Part of a small language model's weights: 112M tokens.
Each number is 128 + 24 x the weight over the matrix's rms, rounded and kept within 0 to 255. Layers, rows and columns count from 0. Numbers have three digits each.

# down: layer 5 MLP down (transposed), 320x128, rms 0.222, rows 97-127, columns 0-63
# gate: layer 5 MLP gate, 320x128, rms 0.169, rows 98-128, columns 0-63
# up: layer 5 MLP up, 320x128, rms 0.168, rows 98-128, columns 0-63
down97:102092111144096120140119075134085074082124136127134138162095149116165135130126124124143056096136081082159101146119131148108135107179148107149104164128141117116112106141142110097166140159119122
gate98:116140095142096155128174107125127155184128147105129138132107136132157132108176142139146128118137078159131102162121056131144168117113120143149171100105109117129160123146125097109085135089114139
up98:157139130107094130142155159177130117168100141158141108141120139146112102137155150116138118109119142109128078161115080099103144100128121124148096136109135147138154133102110154155160150108077118
down98:144196139126137184143137087117111149168141098102152110149120169090119107121109111114147152122087096104103098122129123113105143124164156168140138143138120131138123155127135148151137144140107134
gate99:118149121100191088146136140126153157134151118150122165117151124134107153127154119107094155142158094150102153148150102103147141091115147104117085119159095118146105157140144089095115085113131154
up99:148120178114116146126078166150114123125164104127141110094131116083074140120143115141166142150155113152153145105131126080152062155175105150120093116145094131138084112159157109140122160166115158
down99:149114118123100125082136143104141133154155153113144121121112109132102115149119100109143155114118142098147159141079141135141134100144103124101169100138155133116160123104124175110131119132087132
gate100:160132127168139111144106095135131156083132096129127103080116158137134165162085113119149150119133108125139129089125114098154141102099162130125134087111131114093097084148152116128128130094092107
up100:166128102159152148117121104105095148072154100164124123128152145144179176171101125147141161164107114140139149116151135101112128121089187143109111102146172118156157103110104111115170152153113117
down100:097132168133102148145156181129085150167144145137156129121084141109118102131169151127114102100141146116134172091137119138114119119119096142142132140091153161103118155075129122154105149150103139
gate101:117146111139141155105131148116070176138130071106139133142116095142151108140161114136166110135148122159135112153114139114169125159133147108155147063189087064125174132101139170138065119094145116
up101:106129130123187138088065072181141128125141154137084141099130151137147135148160121109162136140133131135106151144079093117159122095122140154134169148138089153117087118129107116141097136143168146
down101:147117133118094133101104155098120143141146130167125151096145150125120087136131111130158164165125120123110128132105093157144150113133132132114165116134110125179069138147143068155138139155079109
gate102:138121098095105119128132163131133132119093103177131140128120150177123130160173122158133114137116092065116132110127142114137140154077136093149106117136112114148110127080170123165096126144121123
up102:115145144097106167131117110139108123104138112086145126182138110104116082105120149086142138150129135149182150077125103106120089140122127177094112118120132132146115118159121146149126164107144126
down102:117160124125126192174078122135074105131114142100130149115127094125151116125084098111135134100103151127107146130164149138141120107111116099153116144133166076145154076131125148070107128101149077
gate103:093128135111110144122101151126125113135168132135146146158096133115096121149118095139127117146105129126079170134179112138097143121100143099132107144094098111125140110131163136138093155127149139
up103:148161140152158135117125147101129110143147159126135135130167151116128138125180130075169114100075133118128125165165076131137122106108115133132126129106099109109139099108123117103082102102158140
down103:132149096142191134173117115127132106160151148113129146162127127146112138096160145142100111160123123120117126129150123161101097162116118078147133116140133115162116117122131115125105151123159086
gate104:099169105128106122154143122096130167148169138114142138160108087108130155109106154083143147156135122171170115109141117138136164158115128127128109139135138149177173098134113135102133104109113163
up104:165141108091122106108141149113125106085126115092147152163128162140177095094123085148126081142113125108105105147094127103070107112164124107129153127106111107150126118114166104132122116149144117
down104:102080155169122117171141130141127168139119115143145148097161097087134129097121176132091153101126160139137129132171115108145123125103136147144111127133146127096133128110126164106130134139108144
gate105:123124136138129145085145124137104128111109123128155156115108144158115132134137091135164119096167119088177136126119096109114143093122146120128124119151168131095094131107157094148139150129068163
up105:132166121166129117119134127084130146095142141141110079164164157144116153133113140146132145108122155108096133146124170097161126153154120146137102143113081134173098078112118113103127116122090121
down105:133137108124140117149120155161103147091133169138144156115077136145144112130115127124140122168129152159128159121146155106105127105106138110125164091173093117120116117110170178138184118139101135
gate106:105144151107143163157150102153125136091112112114128089153167139105142150128095122126131136107151079158125109113137115086167131108093093107093133134130143117158141125085124147118129099101170120
up106:158166058171060124108135130110110145125113162148150155148139103140161106140146146130118122137108105151148118124160146173122169162124158161189145119132187142127087099164088144117162168159113124
down106:133101127123115135102064132112145116123122125102115145162119123136127107113103139162143137115121154176075130112118116072099140174145178169126122152146103123175157091149107151153130153119102129
gate107:086139158109143119128148120127137141102170136115114132124173133112176180117112157170090103111173124125106128130098136124093083105131139139131140143126105174137114119127151177106147101180127166
up107:145124119180141175106173144110085134146123080109154105160129154114128082105105123153121119084126087134147171161185150121092129094143104105132104135137114117120092122078163125152127133156127147
down107:130134135139166150135063120126136142142105080101179143090133126145130177064161112132121087111092115158134106152158124145139109091136077128129118112109114097123169158096160111127146135131120186
gate108:147162133111144189112141157083144131120124130130167103083107124120145125192172121148149131144135121161156121097116115081121134146111094134116117099147086112168116111149167090139165119147121111
up108:107130110115156096132161138120130092155088105104124139115134115145131120112119107134086091104130170173109168130134108148139098149088144115124140149116116137149146127134133113113110087131102135
down108:100140163150108131148126107094104095082127071109140140133133163091104151150132142153076132138147110116119128141139110116155079143146174109091131131152114123098111133125100108115135148102164137
gate109:151146120122142088114141142116146181130152133133164136122127076151164134133121180133148148140117158128121112118115114174111126099127085122137147146107165132174109162089163125114114128192074103
up109:093109138133132098147127142125130134122169139137128099112146158117110153131136164125106169162117181137166145124145131161080126141113103148154142146147110105143140116095158115115132154145048097
down109:150120178148112107113107179097116153122177086147137100145144111091144087162113134108157124108148139135176123125090112129172140175094144145162176123170125136098174167124120162115114104158132138
gate110:115105085131115124147129128147125149192096157150093137159107114128124150158138138151134113100106154105066148089145105150112142100162109109117142158132110179132115139127138103126100135102128138
up110:119141100131123086171129165152119145089079150143147122142081114170160154142163151073127109082137139147135121149129107146121107117137095090096147128152121135183120124139146174101122089113095144
down110:143108113129143147123142106093111134119148114173103127099124134094104141101163136123130133173097142122137113122108126156112095164158120113077151118165119111128106158092115137118083113136133135
gate111:126129104159159160122110148129136139120143132123133116111080125084093130145129147128164155146136174154136129154099113089126145115101105139112079131120112098099128109136140157118107080136109121
up111:169124165146099144096127129119159143131136141136136126153115108126078101107123119172104127121136100100121159082123112143111107164128113113143135153154186117146128137125112161138113100113147119
down111:135148118158156154145112117100113186087133172137116114151132134118115121110129124102163114095147103160101141142130160111162151087133120136096130132115145128138164109133089127116102080066118137
gate112:147153155120105132125154136156116159106153101127112128123144137117144147084138140112114120135138104128156095104138145153113149116136166076131142153053136105113133119129159153121123149140125079
up112:114129155141121122109121124144100124119153153143177140156128133145129138116098160160099118130142139137089136120110126166154131145140122103061127136083128148152139095135162116151154113127155090
down112:140138133118110117153108083127163154107131109125103094144086163099150119119119123132131160133116105144107139096126128128125167130069141150078118125075117129129130138152102132130128123140157146
gate113:137149079134129126157133149176135110163098140128163156138110118097100147107164137142127127121126096088155139167109106144139173146122107138170119120078119066155122121134072126129154174082116158
up113:115083165134113153112145118136102151153148127138123159144112118197128192129134123127143122168110102128140105133107123151160160122128150121110115138145152140133125100138142173120147125136163141
down113:156141169142128145130126103087147133143130120091100112101109154123159086116146082133125100119125115146155095109140121142107122112088115122161096140224114133151133180142170134107131119165110133
gate114:114126114083112125101119111148122112136124124117155132139125142092107137128128107107159103141081118133122143118120135160091083147127111152124119102130121118113112122131136086126117119131105115
up114:134111173131138118123139088122128139123141112111122092084160121163119120127098108110130136154151126132134122108106117130126125125134122173155131204102126151124141148125163141152126158147140131
down114:149130107146142138123071160115142137154122119123128153100149139110134118122122145141124157150170168130138165175160125105136138136101166116150113109135125095126112128116121143107108109098115103
gate115:181106124151129117122118113065158125158106096132091155125134148141123141098128124146124124145148090148138146134081142095108153143127146117139132097131136131111109116123183090098140135096111107
up115:127126119153083133089152142161095117126116183109132106138132127157121158124105126154112153130116153118176103118134128148140127129125119145130136088150158103116132163144126151138130111126159137
down115:133135130125113099090136133127079128133111142148150136132114136106133144118143114090129170130159138159151128094094138156115107137092143139136131180127122132163133113119115130121142150098111163
gate116:136125115149093123209164170131112164124106156125136099147165140139117126116118164153100106084109122119120096149123190109111131152112115106140123099175153137132099109151109090093113147140143111
up116:141117127178142120103086164156109131083167136160109128141092138159172118135137120098146128128135107090082163131101144145111135135094125111121109124154142121076093154095154157119121121133072121
down116:104173126141168125157081155153152122161079131135140147090148135112107164147110116141105133106125152139131162158115175146121134112150136111120121116135104102130143172161157182112144112121120096
gate117:109141177114114100132109162120111155203121114170120147141104180132109091103117114156145106150155124139115144139120117124123154128129138083111127133134148115149155131072119104085106081139132120
up117:109135130083171101165114145129164136151105121176143121089135141163102157147116120156131126130140114102132119112130106165091103112151175140132185104151103116108118147102157112151105123086171145
down117:098173078112160111133114149138135145154124099078135128122164132112094102083151110138125133135079118099166137182094144145132095107108113164109149131134136160145115147128157131161117108131132130
gate118:155116134166149129107160161111125166145153148138159156143117161135152139162150134143166144152105124101146097155116154113109141101130122165164173096145129121146114186142161110119163151137138136
up118:143101126085138113087122145120110172102153101092145135131093120092113126146133118107161151142123158198070133132115080159076110063138102113172112131125119147120143093102095065111131144110111099
down118:125138100114155145116149132133113140166146127126102143175091176131109101107115097132128145145107088157119134113119121149128118076156120122178115137176161154124169142111157153125127134134125117
gate119:125098173078146124099126122146114156095140103128127142131135173128163126158144159161103148087127112170103113139138125175108137100112089143121126112092091091098105127136119106127133115141119135
up119:119139169122098095146079122175091131180110153088141133129138106111109139129130113151168155094116144125097128162147127110149139093151061116148148116137120127158105129129141124080114134139130129
down119:119115120053121138158138152158088150197148128163129100155150149139122149145170143146117124159140141098099167099158130151110141147125126111095135125094141133129108139132143153159167131138132123
gate120:103169114142150108131127137130078112128152116138112111137134134147078184116105096132105108124126130090103136131122108119134119132119136152164147130081141126162120151103147141141138122097142097
up120:116144148112132132128113160146112080171132108127115143115130156159154113124124151117142149115160192133168184107105136108110155126158098127103110103119123124126144152125160120133144083123114088
down120:129127117119134140142134095119143117095125129117108101129066104122132107131140126120086130163125132099107102141135121084126147149141126129135153177115140103152150134117089115130111101163086154
gate121:132141124151149135123104112137121137137123150116144105165138120130129129091108124160138171093141142136123141135140083156108134167126071144120135132126087146150145089102129122125122138175129123
up121:115134158138107191106130109115125116126196135119112160098146114131104072080144154162131099162104128116159123078117154125148155160128149104101121167092131135120101104132141113112116093128115091
down121:135113125153146173099124092135151155145141127103167152152146100104163084099158098164129124125075138156159139140115126106132152114113177100081149095123092120169126065118137152143114105108115111
gate122:116144111137147124181138152118102128175148171171181093084105100145136113146116140115126097120164078164159138140087176122112139103157100138144101099113143165133138144098101041119131097133102157
up122:148151089090122106132104142152093130160107117089128177117133105138142168166154117113165150136167083107160116105124124147161162102117120094086127113141084096158120163160099151139112130118161130
down122:177105135133155103127102118117073134155120157116136162107138091112150161130138115132200123154094122104167131131147096147144114079134110109150141105117150139141143118163142137146116160112071110
gate123:135108153146115146200118127132147130121110146141122144143133129086087143157106161163132146131085122120132104085085088164125103114142112115144124150135135151136125143076081138092157146118124048
up123:145150114157111117130157049105113165117115101155138111115118185106099109120152123165120133149105083147128107088141116130116134100129102107115116163146121132135147150113088116098157148108153073
down123:104101102155139137076156103115131110127139143132117121082159126133090133158110124133138126114137085097096134112122108152114185100127136120127150157152142091164113117077109122114120094152149133
gate124:144133144143131127118153121107136161116162144133123117133106086113142127099145162124115172106162154119167126126141148105090165138087109113131123140139135153181147132152125131090145124119143139
up124:127121132138112136098133144164113120067114127115134072087158135086125109158108118124122131151136131134155120134145119128139102121115155119087151181140118116195147169127089149097137070105095143
down124:140120161094150159122112083105155113105143095168085125155101144094102137153148067166116096122107118142094148173099087144117138081132147168141122105082144144123147156114112143162130183131147119
gate125:119103131146112117135150165123145115138135184127138135139136091156102130155165143117162156131091109152148122091176161139076138152122129088155110158097138128142149152095129143085128151176147130
up125:137141127119124114133118076124147136138134111150134138093117108119102122095157127167138134112153173109091103139120116116134101139143132153160175122155147089159136163146117131123162135124169140
down125:122165125135082095130143117129059093134176122132139157108127141143160104149146092172148073115122158045147127162129126101079154099079139121173177137138149125151129109160124156104164151137121109
gate126:138129117112110097143120159163128133120100176132131127122091145145115117139121136106126126136149118149116124097164145087115150156110111124168118113113108126141097119122143113113172141117094106
up126:134149134118135086111140126126122140140124119117113109117119121153081136121095055115157105106142129150128121167155138115141139111158165103129131118147095113108105105162116104140114143096092121
down126:138133150112120167121086147137125141125134161152149090120121122166151130126133109132108119145108127118092149115135089114140106128120125168142103132110103162141091133109143140129134138108113112
gate127:119158131119100106129092130106097143123101122105157090118103151121107139114141135120151116122125134191159130115150142118155106153151102148126071166106144110140155142134140112155135136098133137
up127:132144121147125180132129154156169139129148120172123137142093131133125107140137126135134130144152148155084093095149114167089143117112096121121127151150101110145107124117125129129137180130108131
down127:136112112141090147139107165159070121109102134080142132105112130146144135115121132153166139124119174132078146143121133098113079137137121128143142111140130107141135139132156136141128117151159135
gate128:143107130148127125142129136158109110146116145105130178146117128099167140102153129121109092086124087140079098140134132122151142135144099137132109128159116189137122135106143106121103134113133123
up128:158125098126155152131096152133138145129135103135151128127111156112138127117099121142116111089111136135133104076162137104065120168169123186107095119175143089135146141105119107116118153139134106